Part of a small language model's weights.
Size: 10 layers, width 160, MLP 512 SwiGLU, vocabulary 2048.
Architecture: RMSNorm before each block, rotary positions, no biases in attention or MLP, untied embeddings.
Training: a variant of Muon for these matrices, 227M tokens, 13874 steps.
Each number is 128 + 32 x the weight over its row's rms, rounded and kept within 0 to 255. Layers, rows and columns count from 0. The size above them is the row's rms in percent of the matrix's.

# layer 2 MLP up, 512x160, rms 0.366, rows 300-302, columns 0-159
size [ 99 101 102]
[[107 151 129 139 127 119 111 118 110 158  72 124 113 145  96 147 141 173 165 150  78 120 156  84 141 115 101 156 102 135 123  78 106 154 170 145 109 156  84  63 146 149 127 128 157 105 133 103 168 148  74 124  89  99  94  91 148 121 187 106 140 111 155 181 169 125  93 126 112 178  83 152 135 124 157 133 151 113 100 144 135 114 164 139 122 123 123 162  70 142  89 101 150 136 144 120  73  70  91 100 114 138 106 152 147 140 178 169  32 128 122  94 115 166  60 171  70 118 152 148 121 150 152  85 108 118 125 117 179  97 174 206 150 164 173 130 147 162  81 141 173 169 121  88 115  81  94  63 196 118  83 121 149  75  77 125 174 146 146 110]
 [ 90 143 113  69 146 144 118 127 156 166 132  93 139  88 144  99 132 183 120 144 176 129 172  94 143 160 186  91 106  68 163 153 153 154 136 126 155 117 128  29 157 144 153  95 150 142 165 140 151 143 126  95 172  98 133 107 145 119  83 159  67 106 139 156 197 136 110  91  80  98 148 111 182 161 128 147 125 118 105  82 172 108 149  72 122 101 110 160  92 116 114 115  74 113 129 148 154 224 161 159 144 131 199 150 155 136 140 110 145 154 157 134 131 115 110 135 108 145  92  84  71 147 102 116 138 153 112  80 181  61 159 105 178 173 133 100 158 130 145 154  94 189 118 120  95 142  64  98 145  81 159 142 110 105 103 150 165 100 131  98]
 [126 133 130 139  93 149 142 161 169 138 151  60  96 113 113 111 162  96 132 129  70 103  75 146 113 187 164 111 126  76 107 115  83 137  89  92 126 147  97 153 136 102 177 163 145 164 143 159 114 136 119 216 112 101 106 161 114 125  88 123  96 149  81  95 146 115 108 137 146  79  93 115  64 118 172 121 115 130  89 107 100 158 180 124  71 147 190 121 111 108 108 139 145 103  67 121 170 157 106  71  91 101  91 146 115  89 140 122 155  80 102 155 104 150 112 138 179 130 102 185 151  73 175 143  94 138 112 148 109 139 132  79 125 138 114  80 157 161  91 177 147 180 228 130 129 121 123 158 113 108  94 112 159 168 162 182 189 126  91 115]]
# layer 2 MLP down (transposed), 512x160, rms 0.102, rows 300-302, columns 0-159
size [ 96 101 101]
[[122 110 141 119 138 131 162  52 138 138 138  61 105  49  75 156 123  74 155 139  98 155  88 195 100 128 122 159 136 174 134 105 106 188  87 111  91 116 122  58 115  85 167 129 132 179 150 176 114 103 153 160 127 104 126  85  74 181 117 117 190  95  80 100 110 108 108 128 150 124  89 136 143  87 106 196 166 158 193  90 121 160 130 117 160 105 102 137 152 141 120 115 113  86 154 103 143 135 153 125 154  86  99  96  90 114 126  65 214 115 166 105 144 146 200  87 100 116 158 102 159 107 167 130 104 105 153 112  72 166  94  83  92 141 130 123 119 101 159 104 143 148 125 164  84 104 101 153  59 123 137 119 144 114 154 128 118 128 134 108]
 [155 146 106 143 153 119 109 142  94 125  87 214 111  85 105 140 125 177  71 130 123 114 157 137  97 141 141  87  79  92  95 108 165 149 190 142 128 108  59 118  89 113 108 163 149 117 156 141 108 126  72 179 154 141 166 183 133 142 169 130 128 138 173 121 116 108 111 193 143 118 111 123  98 154 136 123 127  94 160  61 122  76 107 157 126 160  95 126 159 188 102 111  93 182 131 177  64  91 190 145  87  92  64 150  82 162 147 100 178 121 122 103 118 156 110 181 137 121 132  95 140 130  93 161 161 168  99 127 158  73 106  76 162  52 135 133 131 100 122 104  77 153  79 120 127 120 138 115 212 145 128  86 123 152 128 114 116 125  98 152]
 [ 95 152 109 145 201 128 127  81 125 103  98 118 168 112 149 186 131 121 104 148 107 142 104 178 117 103 176 133 126 103 166  82 118 146  92 147  67 203 194 105  94 179 155 201  97 108  54 121 121 122  83 107  88 116 156 159 148 135 147  87  89 104 179 144 187 139 180  95 147 177 147 166  95 166 106  71 127  97 122 189 141 151 151 125 154 137 102 121 123 145 137 132 129 131 113 155 144  84 108 154  99 108  97 105 125 120  92  58 138 135 113 120  95 120 139 119 120 160 121 106 136 138 169 120  90 114 121 122 135 143  88 138 118  65 145 134 150 117 199 138  99 125 198  86 155 157  94 153 139  69  61 109 172 135 150 164 158 198  98 135]]
# layer 2 MLP gate, 512x160, rms 0.347, rows 301-302, columns 0-159
size [103 105]
[[119 103 110  87 161 147 144 106 105  52 136 103 190 133  95  44 165 164  93 145 188 133 113 133 180  60 169 143 116 146 125 135  75  66 116 167 127 153 126  95 172 116 180  96 128 107 129 111 139 164 168 117 144 136 129 172 114  61 107 124 157 119 110 130 149 139 174  94 103  99 107 115 104  70 124 107 137 133 183 134 106  62 111 143  92 186 127 123  71 102 149 161 140  97 178 141 133 117 101 118 195 114 176 153 105  83 143 110  97 180  86 149 160 117 171 128 114 157 146  96 133 128 132 145 156 165 155 140 121 205 108 161 129 177 134 130 119  75 101 104 105 143 115 111 129 157  83 135 111 154  52  79 157 131  81 122  83 168 146 111]
 [186 143 118 143  54 142  74 133 136  92 115  98  85 140  67  89  86 124 106 144 180 123 113 136 182 115  63 133 108 111 119 112  99 132 109 114  80 155  87 101 134 134  47 109 150 123 122 111 177 153 135 169 166 123 145  97 165 177 105 149 140 120 116  74 149  70  80 172  77  74  77 162 157 121 135 139  91 115 111 124 124 131  95 169 135 146 145 137 106 143 125 181 143 122 136 146 125 125  97 128 123  92 157  90 108  76  75 108 155  48 139 133 107 182 104 124  80 124 130 123 137 152 158 129 142 185 154 106 135 144 113  52  85 139 124 145 135 164 161  98 104 124 127  91  57 127 119 106 151 115 117  67  85 179 120 135 194  83 128 187]]